Each number is 50 + 10 x the weight over its row's rms, rounded and kept within 0 to 99. Layers, rows and columns count from 0. The size before them is the row's rms in percent of the matrix's.

# layer 12 MLP up, 640x128, rms 0.313, rows 51-105, columns 0-63
097:66 60 45 50 53 50 43 51 50 48 41 59 47 54 42 59 49 42 46 59 48 46 19 55 38 33 52 52 44 48 55 57 40 48 49 48 60 51 58 52 51 44 44 27 53 42 63 58 55 44 66 57 57 71 57 57 39 53 53 42 73 57 49 30
132:52 53 73 29 72 58 69 46 62 42 37 57 52 54 46 70 54 45 53 61 36 63 66 50 65 63 52 41 80 43 74 60 42 44 55 33 49 47 48 54 34 41 54 41 58 49 62 56 41 56 53 53 42 38 45 58 31 46 51 34 44 62 44 46
112:39 56 47 65 52 32 38 45 50 52 51 56 52 39 35 52 50 39 16 46 41 38 45 60 66 56 35 56 45 58 42 45 61 48 54 56 41 41 57 54 32 32 60 43 64 59 41 48 36 34 53 45 40 53 51 58 42 43 48 35 35 45 51 33
090:51 49 58 33 44 50 64 32 22 46 46 37 67 49 47 62 52 36 43 46 47 57 70 61 43 52 25 55 57 43 52 62 51 54 55 61 55 40 73 36 48 59 55 56 56 71 55 52 48 46 47 35 40 75 51 53 44 58 42 59 51 39 45 57
116:64 48 46 36 43 41 30 49 63 65 60 63 50 53 39 43 41 60 44 31 61 54 37 45 33 52 61 60 40 43 54 44 74 55 37 45 62 57 44 38 42 54 62 47 61 42 58 48 72 41 59 61 51 57 63 44 32 54 28 53 45 40 55 56
097:36 50 46 67 50 58 49 38 62 46 42 47 61 71 32 48 64 43 41 42 61 60 36 39 48 46 61 54 43 49 50 45 36 51 39 43 40 40 38 50 59 55 62 44 49 48 34 41 32 27 51 54 39 53 54 60 40 61 80 71 39 61 49 61
094:36 53 51 73 53 35 64 44 58 41 43 57 53 40 43 50 40 54 58 52 58 60 47 59 50 52 32 46 45 46 59 63 40 56 56 43 57 46 38 62 60 54 63 46 34 40 63 57 42 39 50 54 57 64 63 37 39 46 48 60 49 69 44 49
109:31 56 57 53 43 46 47 51 53 53 52 72 55 44 22 55 56 40 51 42 39 33 31 38 56 48 45 53 43 55 67 47 67 48 58 49 54 41 64 51 56 61 51 59 48 39 52 51 39 39 56 44 48 43 59 53 61 63 38 44 42 46 48 60
109:52 48 60 48 29 40 42 46 55 57 55 71 57 43 34 62 70 47 54 46 54 59 50 37 49 57 52 52 45 48 48 56 42 36 39 54 63 53 59 71 49 44 52 48 47 61 69 39 61 47 59 30 46 38 37 76 57 46 44 37 43 50 43 56
096:56 36 52 55 44 47 46 43 57 47 53 45 54 61 55 50 61 48 68 50 46 65 44 21 47 62 46 70 57 43 39 50 61 56 49 77 62 45 49 52 43 53 41 55 42 49 44 58 56 47 58 26 54 47 57 47 51 47 45 39 34 52 61 48
110:43 48 66 43 37 45 57 50 61 51 53 53 52 38 47 62 52 54 66 46 41 55 51 42 38 43 55 70 55 54 65 45 41 48 49 41 61 45 51 53 30 29 61 38 61 51 68 43 59 50 50 40 52 32 37 51 64 38 51 48 55 53 55 65
087:38 47 49 70 56 37 68 35 47 32 53 39 43 48 57 47 39 41 59 62 50 46 46 51 51 38 25 26 32 50 45 44 58 60 44 45 39 38 34 53 41 57 46 50 49 54 47 55 38 45 41 48 54 61 58 58 40 61 53 65 47 63 60 38
116:56 48 53 56 51 37 51 53 40 51 41 57 59 67 48 61 49 36 56 51 52 41 36 45 46 31 52 52 43 49 50 65 48 56 43 44 62 58 54 55 44 36 57 38 65 49 78 53 58 35 36 54 39 46 48 56 37 48 54 48 49 64 42 48
100:45 53 47 51 66 34 67 66 62 51 57 43 59 39 48 53 52 30 56 36 46 54 31 52 42 39 53 54 64 69 53 58 54 41 44 52 63 50 48 66 66 47 54 36 41 59 48 58 34 28 54 56 30 56 60 54 53 55 45 54 61 43 57 49
107:51 39 39 65 42 57 36 37 54 23 59 49 62 53 52 51 43 40 54 46 49 40 55 54 41 55 40 48 54 42 57 47 41 39 44 67 44 44 53 57 57 66 42 52 44 58 50 60 51 46 52 26 48 47 56 60 37 61 51 45 65 52 59 57
123:33 38 62 38 56 61 35 46 44 33 48 53 64 63 50 51 65 74 54 49 49 42 39 51 48 45 41 60 42 46 50 68 43 57 58 57 55 49 50 67 55 52 48 47 49 55 39 62 62 43 54 44 37 41 28 49 49 62 61 61 55 46 57 45
087:40 45 59 52 51 45 50 38 50 62 53 53 58 53 40 57 54 37 54 43 60 51 60 46 73 66 58 49 47 51 68 58 52 36 40 67 44 40 41 43 59 54 56 47 59 52 43 47 42 50 49 67 43 56 50 41 52 50 48 34 44 45 45 59
108:49 45 61 73 63 61 83 82 28 60 68 29 49 59 54 52 54 48 46 58 47 46 61 53 44 57 54 43 60 51 55 39 55 45 50 51 34 58 67 55 40 23 54 58 57 40 47 65 42 30 48 57 52 58 53 38 44 66 48 41 46 42 36 46
113:48 40 48 47 51 39 28 47 51 62 44 59 43 52 48 58 68 48 47 59 53 77 39 74 42 53 37 48 45 56 53 61 36 67 53 39 62 62 50 49 53 38 51 41 50 60 46 51 51 62 66 36 48 34 39 62 51 40 41 61 52 47 63 42
100:64 43 49 55 55 45 58 65 43 60 28 51 60 53 40 47 63 44 65 47 45 58 32 55 42 52 65 50 57 47 54 58 41 62 54 57 44 41 58 43 63 56 60 58 12 56 59 62 61 52 70 60 50 50 44 50 45 51 49 49 34 45 44 51
083:33 60 51 64 65 71 47 47 32 48 55 54 58 61 46 48 41 40 57 50 56 42 57 57 50 42 46 54 44 70 64 63 43 50 42 64 49 46 52 48 59 58 51 50 60 44 42 44 68 46 40 62 42 66 54 42 24 54 47 63 60 43 73 50
105:37 67 71 52 49 33 54 36 47 61 44 57 61 42 51 64 66 60 48 34 55 53 57 62 51 48 41 35 40 43 48 49 58 58 50 51 65 43 45 47 50 60 54 44 53 37 41 64 43 40 42 47 58 72 54 58 52 45 53 37 29 41 39 79
112:59 45 42 45 45 72 26 59 52 47 43 65 54 42 66 60 38 56 37 35 30 51 60 43 39 43 49 36 47 50 50 44 58 40 36 51 53 53 52 66 49 55 64 55 46 53 52 60 50 58 65 32 48 55 64 57 55 55 60 69 56 55 53 57
107:51 23 39 45 38 49 42 50 53 53 51 61 46 49 44 46 46 58 48 54 48 54 46 52 37 65 41 60 46 46 48 40 48 50 58 53 40 35 37 38 57 47 72 47 53 55 61 51 25 45 60 68 53 59 52 61 47 26 65 51 49 42 59 43
101:40 63 47 59 53 38 46 60 47 35 65 43 46 53 62 61 53 47 48 56 44 57 29 60 68 76 40 52 54 40 50 46 49 56 55 47 43 51 45 39 66 28 61 44 58 42 67 51 52 42 65 44 59 45 55 62 32 46 35 55 29 40 71 55
109:50 44 68 45 29 39 53 57 65 51 36 52 61 58 46 48 48 37 58 49 42 53 60 48 35 53 64 53 63 41 57 47 62 41 50 52 68 61 50 54 55 48 52 46 73 39 36 57 58 52 53 57 49 49 28 34 66 62 54 36 49 48 60 50
104:52 40 60 45 41 45 47 47 41 59 47 40 54 61 32 40 45 46 49 45 60 69 54 58 63 66 62 54 47 47 65 64 64 66 55 48 50 24 45 52 40 51 51 41 43 49 34 48 50 54 45 62 50 62 67 44 41 53 38 47 53 65 68 43
107:48 39 43 45 38 26 47 49 43 49 38 63 50 48 42 48 49 42 44 46 47 74 29 56 52 33 34 47 48 47 69 49 41 51 52 41 62 55 57 52 33 51 73 59 66 50 61 28 22 43 53 50 67 53 38 41 43 56 44 64 44 45 48 53
097:49 55 27 58 46 30 44 43 65 48 56 44 42 41 52 71 44 29 43 47 59 50 39 52 39 48 44 35 51 57 67 49 42 33 57 52 36 55 38 54 41 56 59 46 55 45 48 54 59 39 52 61 55 56 32 55 53 31 33 46 67 49 60 30
102:26 56 46 66 62 53 68 38 61 51 44 41 52 40 44 48 44 39 51 54 61 52 55 42 50 48 36 45 65 42 53 64 43 39 35 49 66 47 46 61 58 44 41 61 42 44 59 57 38 21 61 50 36 42 49 43 55 53 51 58 63 51 49 56
098:38 43 58 49 45 53 55 47 48 43 40 49 51 47 47 56 26 61 43 50 53 34 56 63 57 56 54 40 43 51 46 52 54 35 61 31 45 31 54 67 50 39 67 74 45 33 48 63 51 43 42 50 37 67 59 65 66 19 58 52 74 41 57 45
103:41 55 53 47 47 43 52 34 64 48 39 67 59 45 53 52 43 58 52 62 41 39 61 38 58 45 42 36 48 45 44 50 53 67 39 49 61 44 67 40 62 44 51 35 31 57 47 61 52 51 43 50 55 35 56 64 56 56 45 28 41 56 42 28
094:47 40 52 65 44 43 39 44 31 52 39 54 63 45 57 44 43 52 43 65 42 62 61 56 40 65 53 44 36 35 48 61 55 44 59 57 48 42 63 60 52 54 47 30 62 38 69 54 40 57 58 62 48 38 53 43 43 75 32 74 32 50 52 53
089:34 53 53 55 29 68 50 39 60 70 50 53 44 37 53 44 49 68 50 56 38 38 52 60 55 62 48 34 60 51 62 44 50 65 63 69 49 44 37 61 56 52 45 31 59 62 34 59 20 52 46 47 64 48 54 69 47 54 41 52 55 38 58 46
099:45 47 61 47 64 31 43 58 37 50 47 56 45 50 33 53 60 61 51 51 58 49 61 50 47 50 50 61 48 44 47 44 43 64 52 49 67 54 48 44 43 60 62 43 47 50 65 58 56 33 50 31 44 40 39 53 43 50 53 55 27 60 52 46
098:39 51 48 52 52 41 57 50 59 43 65 50 48 27 47 55 42 64 37 50 66 53 51 56 53 66 40 66 53 49 58 63 62 37 57 57 45 51 43 44 64 67 46 39 48 50 67 27 46 58 53 57 48 56 46 49 70 42 41 64 55 51 61 45
123:64 48 51 42 49 49 34 40 55 54 29 64 53 52 54 46 35 45 53 52 52 64 53 50 59 51 31 49 47 36 49 45 47 55 68 39 58 37 61 60 44 53 65 56 44 67 65 52 67 43 36 53 67 59 55 60 68 55 54 53 35 69 62 28
087:47 36 53 29 35 48 51 68 67 52 41 51 44 49 58 46 55 54 58 27 62 66 51 39 55 35 37 44 43 47 49 56 52 39 45 40 47 57 67 56 49 56 50 39 45 50 43 60 41 50 38 40 51 65 61 55 68 55 50 43 64 53 42 38
114:54 67 55 48 54 47 37 48 51 39 38 58 49 52 58 43 55 34 43 56 51 40 42 58 43 55 55 40 51 51 43 47 49 30 55 49 67 70 59 53 47 57 35 51 50 57 64 44 42 50 62 63 56 51 53 56 63 45 36 45 68 51 50 66
094:62 58 48 53 44 47 58 54 59 49 51 45 43 37 68 45 46 43 76 38 48 59 58 62 56 64 48 48 45 62 63 67 41 51 56 64 60 44 62 59 53 55 53 37 54 34 48 43 43 49 54 61 46 47 55 53 65 41 40 48 57 37 50 36
104:43 52 58 55 60 45 43 47 64 43 51 50 72 35 39 55 59 55 39 33 57 40 57 44 39 45 45 45 58 65 56 38 36 60 70 44 54 50 28 53 37 31 67 52 47 59 33 38 45 47 60 44 48 62 55 62 76 63 45 43 56 46 56 45
097:45 55 58 35 65 54 45 32 43 66 52 57 68 57 40 61 55 50 54 37 44 48 47 47 34 52 45 59 54 53 57 69 55 43 42 50 69 54 45 62 56 52 47 56 48 41 47 54 54 62 56 45 42 56 49 57 39 29 23 58 62 48 56 52
121:45 62 52 46 40 69 42 58 51 47 42 47 55 57 29 52 60 46 42 27 57 47 57 64 55 45 52 54 55 63 64 62 56 48 52 62 57 59 51 53 42 37 61 39 71 65 32 62 42 43 46 51 39 58 58 59 37 48 60 54 40 51 55 57
077:58 42 63 59 39 54 39 37 39 45 53 51 48 51 33 43 60 36 29 56 41 66 65 50 39 69 58 38 59 43 54 53 48 32 58 67 49 42 43 50 54 54 47 62 67 36 55 58 40 47 40 40 43 47 62 37 68 67 47 57 64 52 42 51
122:51 40 50 74 50 54 50 45 47 37 46 55 61 60 25 63 61 69 35 34 55 36 53 47 61 59 47 54 40 42 37 50 44 35 48 55 60 42 57 48 52 55 78 60 53 38 56 58 61 52 45 52 38 51 42 53 34 49 51 62 55 55 50 53
113:55 64 53 50 41 52 43 55 47 46 48 48 61 48 56 47 37 46 39 39 50 53 43 47 40 51 45 46 44 47 43 38 48 55 35 39 48 75 73 32 52 58 64 44 57 54 76 52 40 53 51 60 54 54 47 36 57 39 72 58 44 26 53 57
104:25 39 60 53 48 55 42 49 63 42 55 40 66 36 44 65 53 45 62 41 46 33 58 47 42 46 50 52 52 44 76 60 58 41 52 53 58 40 44 66 42 45 42 41 56 44 40 41 59 53 54 50 37 40 51 44 38 53 39 55 53 40 42 67
076:54 54 50 37 53 59 34 52 41 64 55 41 35 59 46 55 70 42 56 65 38 43 33 37 41 44 47 31 33 48 63 69 56 37 61 55 58 62 40 59 47 68 52 56 39 46 72 60 38 50 49 52 44 53 65 52 55 45 40 68 54 77 46 50
093:32 49 53 54 40 41 61 38 43 56 45 49 62 58 60 55 60 40 46 37 49 64 31 39 55 44 53 42 40 55 51 68 50 40 58 42 53 56 50 64 47 71 53 68 46 55 66 51 45 45 43 40 60 44 73 59 44 41 45 55 54 66 51 50
080:45 50 50 53 43 29 43 33 65 58 45 51 40 43 44 52 38 57 53 40 55 45 52 53 32 27 47 43 37 58 55 49 52 46 53 50 40 29 65 39 42 62 54 43 47 35 55 46 46 55 50 57 48 50 43 55 57 37 56 64 46 68 77 40
110:41 41 62 59 55 31 59 57 41 56 49 52 62 38 60 66 65 24 41 58 37 49 41 56 51 69 32 49 43 49 57 35 36 39 42 61 46 42 55 54 47 52 45 31 51 60 56 46 37 48 48 42 42 37 23 44 40 50 60 49 39 51 55 44
119:41 56 66 63 42 61 50 43 51 45 67 60 27 39 46 57 46 45 48 56 61 47 48 65 40 54 48 43 67 53 54 51 66 54 56 59 56 54 50 47 67 64 49 51 53 35 53 58 71 56 58 61 45 68 49 58 80 49 58 43 58 58 59 52
097:52 55 50 52 79 60 43 32 41 49 42 54 66 50 30 50 49 42 48 59 80 47 51 55 52 53 46 43 58 55 48 57 44 59 29 34 54 57 39 44 46 57 65 52 41 51 45 43 51 42 36 47 45 49 48 50 59 47 55 56 40 34 42 50
106:34 50 49 63 67 46 40 61 43 44 63 60 68 55 47 75 51 54 41 55 39 54 40 42 65 57 49 67 51 35 44 53 68 53 52 41 38 44 50 44 45 52 69 59 37 47 58 76 39 43 52 50 44 53 52 50 48 87 63 41 55 51 51 46
120:43 42 76 57 60 57 51 60 40 61 42 62 46 67 54 73 46 58 58 43 61 47 59 35 55 63 39 49 45 47 63 36 65 47 41 46 56 49 48 41 43 39 64 60 64 58 37 46 67 44 49 49 64 45 37 58 45 52 58 43 47 28 54 50
# layer 12 MLP down (transposed), 640x128, rms 0.424, rows 51-104, columns 0-63
092:62 53 45 56 48 37 43 42 46 51 56 60 72 47 43 46 49 54 76 58 28 51 56 46 35 60 60 46 61 39 61 54 60 42 53 51 48 37 47 37 55 40 62 45 53 57 44 57 65 25 65 40 57 40 57 53 36 46 67 42 36 45 69 64
132:55 66 39 13 70 58 62 63 57 55 44 46 42 65 26 56 47 47 54 50 53 49 50 44 59 28 43 57 53 46 40 44 49 36 46 48 61 33 44 46 43 38 48 33 41 57 53 50 49 35 56 50 46 52 39 42 62 41 42 53 73 47 49 54
117:36 62 44 35 50 62 49 54 38 58 65 50 45 29 31 53 37 59 41 61 46 55 55 55 45 35 49 46 44 46 44 36 52 67 58 45 34 42 54 42 39 33 31 58 48 47 29 43 49 39 41 46 61 41 61 57 66 57 34 42 42 29 59 67
088:47 32 51 33 40 38 53 35 56 54 48 57 61 41 71 51 61 51 46 62 49 52 43 28 51 50 44 41 51 71 65 64 25 55 51 44 59 51 44 32 39 52 41 41 72 45 44 57 49 36 55 63 55 42 40 48 47 43 42 57 51 48 42 41
113:44 47 61 51 47 49 42 41 58 59 50 62 46 69 57 56 45 49 37 38 47 34 35 48 36 57 52 64 55 44 54 33 49 64 64 56 50 52 52 46 52 51 45 62 49 58 29 34 62 41 60 53 58 57 68 51 47 56 44 51 39 30 67 40
096:50 48 57 59 32 60 49 41 56 47 55 39 46 61 43 34 72 52 38 53 33 39 49 58 63 38 52 59 61 43 45 51 60 38 58 48 42 55 38 39 80 62 48 37 39 55 35 50 40 58 43 40 26 50 41 63 33 57 49 58 68 60 54 51
111:66 63 46 41 51 68 47 57 44 49 43 42 56 69 52 39 53 52 50 47 61 45 46 33 43 40 65 53 49 49 62 54 44 31 34 42 56 44 55 37 40 57 55 60 67 60 36 57 62 51 42 52 53 55 46 62 58 51 45 54 40 35 51 54
100:32 40 44 64 41 58 56 43 72 66 65 59 49 48 58 43 58 39 39 50 51 65 64 45 44 40 51 37 54 58 41 53 63 61 48 47 46 59 61 61 52 37 64 30 61 52 45 52 60 48 53 36 55 45 58 57 54 37 45 36 51 59 47 41
108:50 60 43 60 66 42 57 40 55 46 59 55 53 53 33 55 47 57 47 49 54 45 51 40 49 41 42 40 45 52 47 39 51 53 60 34 66 65 47 54 34 43 51 60 56 65 36 17 59 36 55 55 53 44 53 51 60 61 43 62 40 74 42 64
101:56 38 38 49 60 52 58 37 43 47 48 46 66 52 70 60 54 47 38 49 43 52 43 44 60 43 43 28 42 33 50 50 39 50 31 33 48 56 46 49 75 47 49 63 53 51 50 54 45 44 60 58 58 41 43 41 51 45 46 45 49 65 55 52
102:39 47 59 61 38 38 58 44 49 46 35 47 57 56 45 41 60 58 70 44 58 51 52 49 42 43 42 46 62 52 54 55 58 66 56 44 50 38 40 40 63 57 43 58 55 44 51 45 44 43 70 44 51 43 36 72 60 59 64 59 46 64 52 44
083:56 42 51 72 45 33 58 44 52 47 33 48 68 46 50 76 51 49 50 62 66 32 40 52 51 39 42 49 50 53 55 69 47 49 48 61 58 41 51 41 31 45 50 50 45 38 63 66 58 32 59 53 43 59 51 57 63 47 49 50 35 46 52 40
114:43 47 58 69 23 43 49 64 56 45 39 59 51 51 36 58 68 49 59 62 50 60 48 56 43 44 73 45 57 66 44 43 34 41 49 52 39 53 54 41 37 38 38 48 61 54 57 62 40 59 46 65 46 49 62 63 58 47 47 55 42 66 65 57
108:45 47 50 63 58 72 57 36 41 72 66 46 32 48 63 56 42 63 54 41 38 54 57 51 46 51 44 56 40 51 37 41 52 51 57 57 42 59 50 49 33 46 26 48 54 48 50 48 59 28 42 51 65 39 45 51 49 45 56 54 34 56 43 66
111:42 36 57 53 47 47 47 39 58 55 41 42 55 49 54 57 42 52 38 70 53 46 42 51 42 47 67 41 47 85 46 38 32 48 60 61 41 50 44 43 50 55 38 43 55 39 45 42 62 49 54 55 48 54 61 50 57 51 50 64 58 38 58 66
116:61 58 49 46 31 56 40 41 54 40 50 58 50 65 52 43 75 65 55 52 40 46 48 53 61 44 52 58 48 41 47 39 74 49 47 59 67 65 67 50 52 61 58 46 64 52 63 61 47 34 70 54 59 47 55 66 53 41 74 51 39 62 37 41
086:51 45 53 44 44 68 45 71 54 53 56 48 47 48 44 58 42 44 49 65 60 48 37 68 59 48 48 76 39 61 44 47 52 49 34 45 32 51 28 40 48 41 49 41 40 60 54 54 49 54 36 69 32 37 63 42 50 52 54 62 49 71 48 61
099:44 38 46 58 66 68 66 68 48 64 76 18 25 44 52 36 47 47 43 56 46 34 58 52 33 54 51 46 37 52 47 51 60 55 60 59 79 59 46 61 61 56 30 49 47 49 59 38 70 42 44 44 53 43 54 55 47 59 50 57 57 64 43 40
115:40 56 40 67 62 48 32 43 55 61 37 63 50 56 54 40 26 65 39 37 33 64 48 69 41 46 53 39 50 55 53 54 52 54 50 36 57 61 52 49 44 54 49 54 65 61 66 30 42 47 45 37 62 48 53 55 68 49 38 71 47 49 43 41
099:62 43 49 51 53 49 58 55 58 46 52 55 55 38 28 63 43 77 54 43 35 55 44 37 67 51 52 39 43 49 36 31 39 55 55 54 46 34 33 39 56 56 44 64 36 47 64 44 52 56 58 61 60 45 37 57 47 38 52 62 34 57 42 69
086:67 55 65 36 57 42 50 59 53 42 36 58 41 49 41 39 73 45 48 36 47 41 50 40 70 54 39 56 50 52 62 57 44 44 61 47 63 45 47 52 51 39 44 59 56 48 55 39 50 43 50 41 63 29 43 59 51 43 34 27 54 46 66 53
118:55 52 50 55 50 41 33 49 57 50 64 36 45 45 48 54 57 58 62 44 56 72 56 56 28 45 45 69 47 50 77 59 74 48 45 60 56 54 35 42 40 53 33 53 41 58 62 47 42 43 42 30 66 62 47 43 63 55 54 48 50 81 50 40
108:44 59 37 45 46 58 48 52 39 39 69 51 32 59 60 47 44 64 54 41 36 41 47 39 58 28 50 27 35 44 52 37 48 38 39 75 50 40 51 50 37 41 61 59 55 40 41 63 46 39 50 26 55 55 51 49 44 64 50 46 57 44 44 51
106:53 46 44 41 54 42 52 43 40 58 50 51 56 49 46 61 52 59 60 40 58 41 28 61 43 59 39 53 60 47 15 44 53 42 56 35 28 41 65 63 49 50 58 51 67 62 64 55 40 38 41 59 53 34 50 45 54 49 47 60 54 56 51 46
095:56 49 54 40 60 54 47 72 35 45 59 50 50 50 48 69 51 47 48 55 44 52 40 52 31 49 49 47 43 69 49 55 53 49 61 69 49 33 50 35 28 33 64 50 37 51 56 59 53 69 50 41 56 55 64 45 48 45 47 37 39 47 54 49
102:41 30 48 57 50 50 46 63 59 35 47 51 57 35 51 52 72 56 40 42 41 53 37 47 43 42 65 50 57 53 54 29 39 48 60 36 79 45 35 38 57 50 49 48 40 51 63 34 46 54 49 59 40 59 35 44 49 62 69 39 60 50 69 36
101:41 62 52 58 46 48 47 41 46 62 56 69 61 49 57 69 40 46 48 40 34 33 50 54 46 47 41 56 55 55 40 57 50 40 23 44 54 56 60 30 47 56 43 38 57 60 47 42 40 48 74 46 44 62 59 55 36 63 32 54 38 48 39 68
103:67 47 29 63 50 57 50 69 62 41 56 60 39 38 41 55 65 40 61 62 49 47 44 44 54 51 38 47 47 52 47 51 53 47 59 52 49 60 56 55 52 48 48 56 46 42 45 36 52 44 53 41 62 60 49 34 56 69 44 50 43 48 49 61
097:41 50 51 48 35 33 54 36 35 45 47 55 55 57 58 32 54 49 54 50 41 46 53 60 50 44 57 50 64 61 29 38 66 50 55 54 45 56 62 62 60 47 58 43 49 56 60 44 66 28 58 52 43 48 43 38 52 61 62 35 43 48 47 78
117:40 49 57 33 70 84 55 59 59 70 56 71 57 56 58 40 51 56 50 64 36 34 36 61 65 62 48 56 48 54 42 43 60 50 49 53 28 54 40 31 40 57 64 47 38 63 58 47 53 35 49 53 66 41 34 49 45 62 53 48 52 51 50 48
108:63 44 40 31 53 42 59 54 30 49 41 47 39 48 29 68 48 54 53 50 60 39 50 46 47 35 55 39 45 49 51 55 43 53 46 55 42 32 69 50 70 47 61 69 46 43 42 49 33 42 54 61 43 64 60 52 47 46 54 37 72 53 46 57
096:59 58 51 38 58 42 35 55 41 29 68 35 57 50 47 41 33 55 42 46 36 46 50 59 48 43 43 35 46 48 50 46 32 54 49 64 51 57 51 44 54 37 33 50 36 53 46 46 50 61 37 67 49 27 52 43 46 56 56 55 71 65 69 50
092:57 44 47 55 70 44 40 43 46 54 73 58 42 52 55 45 52 46 54 42 49 51 59 42 49 35 43 56 40 58 54 45 47 60 61 47 47 49 29 54 48 38 47 46 54 39 62 34 56 52 40 56 76 34 18 63 53 44 49 49 61 46 61 49
087:44 69 51 53 53 53 37 39 39 43 56 54 55 59 64 62 47 46 47 47 39 52 60 65 54 54 67 44 53 48 35 47 50 28 49 42 52 68 58 63 52 62 50 61 52 35 42 59 53 40 60 54 55 41 46 59 43 62 49 52 58 43 41 55
098:41 49 49 36 51 45 42 50 46 69 52 68 52 34 63 62 49 45 48 37 66 48 50 64 32 53 63 55 50 48 65 48 57 53 57 60 56 46 54 36 18 55 36 72 55 59 50 51 68 53 47 63 51 22 50 57 56 62 42 55 50 53 65 42
092:53 61 54 48 43 30 42 47 45 56 32 61 50 67 41 59 61 48 52 51 49 53 56 51 53 39 51 64 53 57 47 65 45 55 52 45 11 44 55 58 40 62 70 67 56 50 52 42 40 55 44 53 37 54 67 60 22 56 60 57 58 50 44 58
134:63 53 50 40 50 45 32 48 39 48 37 65 51 67 73 43 36 55 55 65 68 49 41 47 68 49 51 38 46 49 48 43 49 45 60 42 56 44 43 55 44 58 53 56 63 62 64 50 49 45 54 71 47 40 64 37 45 60 58 48 60 60 64 30
088:43 67 48 49 49 48 34 48 52 58 54 56 59 51 47 63 61 46 43 51 47 59 44 42 34 47 34 45 38 47 54 52 47 53 58 47 35 44 71 42 46 51 45 58 48 43 62 44 36 54 33 52 38 45 49 47 26 71 48 70 52 55 50 55
115:72 45 52 54 63 52 61 48 48 46 37 69 52 35 44 42 39 54 51 57 54 45 52 59 54 62 35 40 41 54 59 54 41 29 30 38 60 69 57 57 51 50 37 29 54 42 53 34 34 65 53 46 49 58 41 41 50 54 53 73 34 58 30 49
090:44 49 36 74 65 48 45 41 42 19 47 56 52 54 76 46 49 39 61 58 50 49 39 61 55 70 76 60 63 57 73 56 48 31 46 56 62 50 60 60 63 61 42 43 51 55 62 58 54 43 60 64 50 44 37 40 44 44 49 57 48 46 48 44
097:55 54 39 47 62 57 33 41 64 57 65 58 39 33 22 35 45 46 50 40 47 30 45 52 60 62 53 38 48 50 55 49 54 35 40 61 47 47 49 60 36 35 41 53 47 51 31 42 53 64 38 46 50 31 57 50 53 38 40 52 38 45 60 53
103:54 63 48 59 49 29 49 46 55 65 64 57 47 50 71 48 50 41 54 48 46 47 49 52 41 53 57 35 29 38 70 51 39 51 53 57 49 36 38 45 58 53 59 56 48 33 57 68 32 39 65 47 48 54 34 19 57 57 49 39 50 48 43 29
104:53 63 59 50 44 73 41 47 53 21 59 64 39 44 36 65 54 49 46 50 49 47 46 68 61 42 54 29 52 65 58 38 40 64 54 57 51 63 45 43 47 44 40 41 43 55 46 38 62 62 49 41 58 53 52 50 61 51 71 41 25 34 65 46
084:44 51 49 57 51 44 92 46 59 57 37 41 43 56 46 67 38 47 50 68 40 60 65 62 45 69 42 54 50 49 72 67 60 49 42 53 51 70 56 45 57 33 64 34 45 64 45 50 44 58 61 48 41 55 31 59 49 45 58 44 42 60 63 46
122:40 54 38 46 52 49 62 70 35 75 28 55 47 56 26 43 62 62 63 46 52 58 49 52 46 26 57 73 57 66 46 42 53 53 61 51 25 46 47 45 40 50 53 53 37 61 39 55 47 22 45 55 45 43 50 48 43 61 50 51 54 48 48 53
116:41 52 46 43 49 48 56 47 42 48 43 40 58 56 57 54 50 56 68 42 40 55 67 66 31 55 54 32 54 58 63 52 41 42 39 52 34 70 74 26 45 43 51 42 52 43 62 38 57 58 46 62 50 47 51 49 64 30 49 53 45 54 39 48
101:54 61 37 55 62 57 44 49 52 38 62 48 67 32 43 62 37 57 57 28 37 41 58 60 36 54 63 52 48 61 75 34 52 46 71 71 43 45 43 77 50 46 55 60 62 45 48 56 64 55 64 48 69 57 43 48 54 53 51 43 58 45 50 55
071:29 42 35 62 40 45 45 49 58 41 55 35 43 54 31 55 62 58 48 40 56 61 59 53 38 56 53 61 39 48 61 49 58 58 45 71 36 47 55 39 64 53 59 60 44 50 43 80 60 67 57 52 51 67 49 38 56 57 45 45 37 58 55 51
096:53 55 57 55 65 33 61 52 42 28 45 33 55 51 67 42 54 56 38 45 58 58 51 45 50 57 55 43 72 44 45 56 49 32 60 31 50 64 56 62 64 60 48 66 52 53 51 60 48 53 61 46 60 37 44 63 40 67 59 49 38 51 46 44
090:55 57 44 35 59 61 56 52 64 45 32 67 69 59 75 41 54 36 50 35 54 37 37 60 36 63 45 52 48 52 44 56 50 49 71 47 57 40 51 51 53 47 39 49 51 55 59 65 39 34 71 36 55 34 69 41 47 63 37 42 60 56 67 63
110:52 41 52 54 54 37 40 54 39 49 36 57 47 38 48 60 59 62 66 69 51 51 51 60 38 47 50 49 55 46 35 39 30 57 42 63 64 37 48 68 48 52 54 65 45 62 63 44 44 37 49 41 69 49 41 35 48 30 49 44 57 55 48 36
115:26 53 46 65 53 49 44 60 33 36 67 59 48 32 64 67 55 37 45 45 72 39 55 66 29 31 41 60 53 52 42 53 37 64 47 44 44 54 63 52 54 48 44 44 38 38 58 41 45 34 33 46 55 53 47 57 54 48 28 35 56 50 60 54
100:80 52 67 35 44 57 42 46 47 46 56 65 38 45 33 63 54 58 44 56 31 41 52 67 57 48 37 50 44 47 57 48 45 55 48 31 47 50 54 64 44 48 47 63 44 52 37 54 28 43 47 59 61 47 61 35 43 50 50 25 71 49 52 37
111:56 55 39 19 48 42 59 63 50 45 32 58 59 38 49 49 55 64 58 51 43 53 38 49 38 41 63 55 42 50 55 54 49 50 45 51 60 54 53 55 66 62 45 51 35 48 53 77 50 56 33 48 53 34 52 43 53 52 53 45 45 45 39 37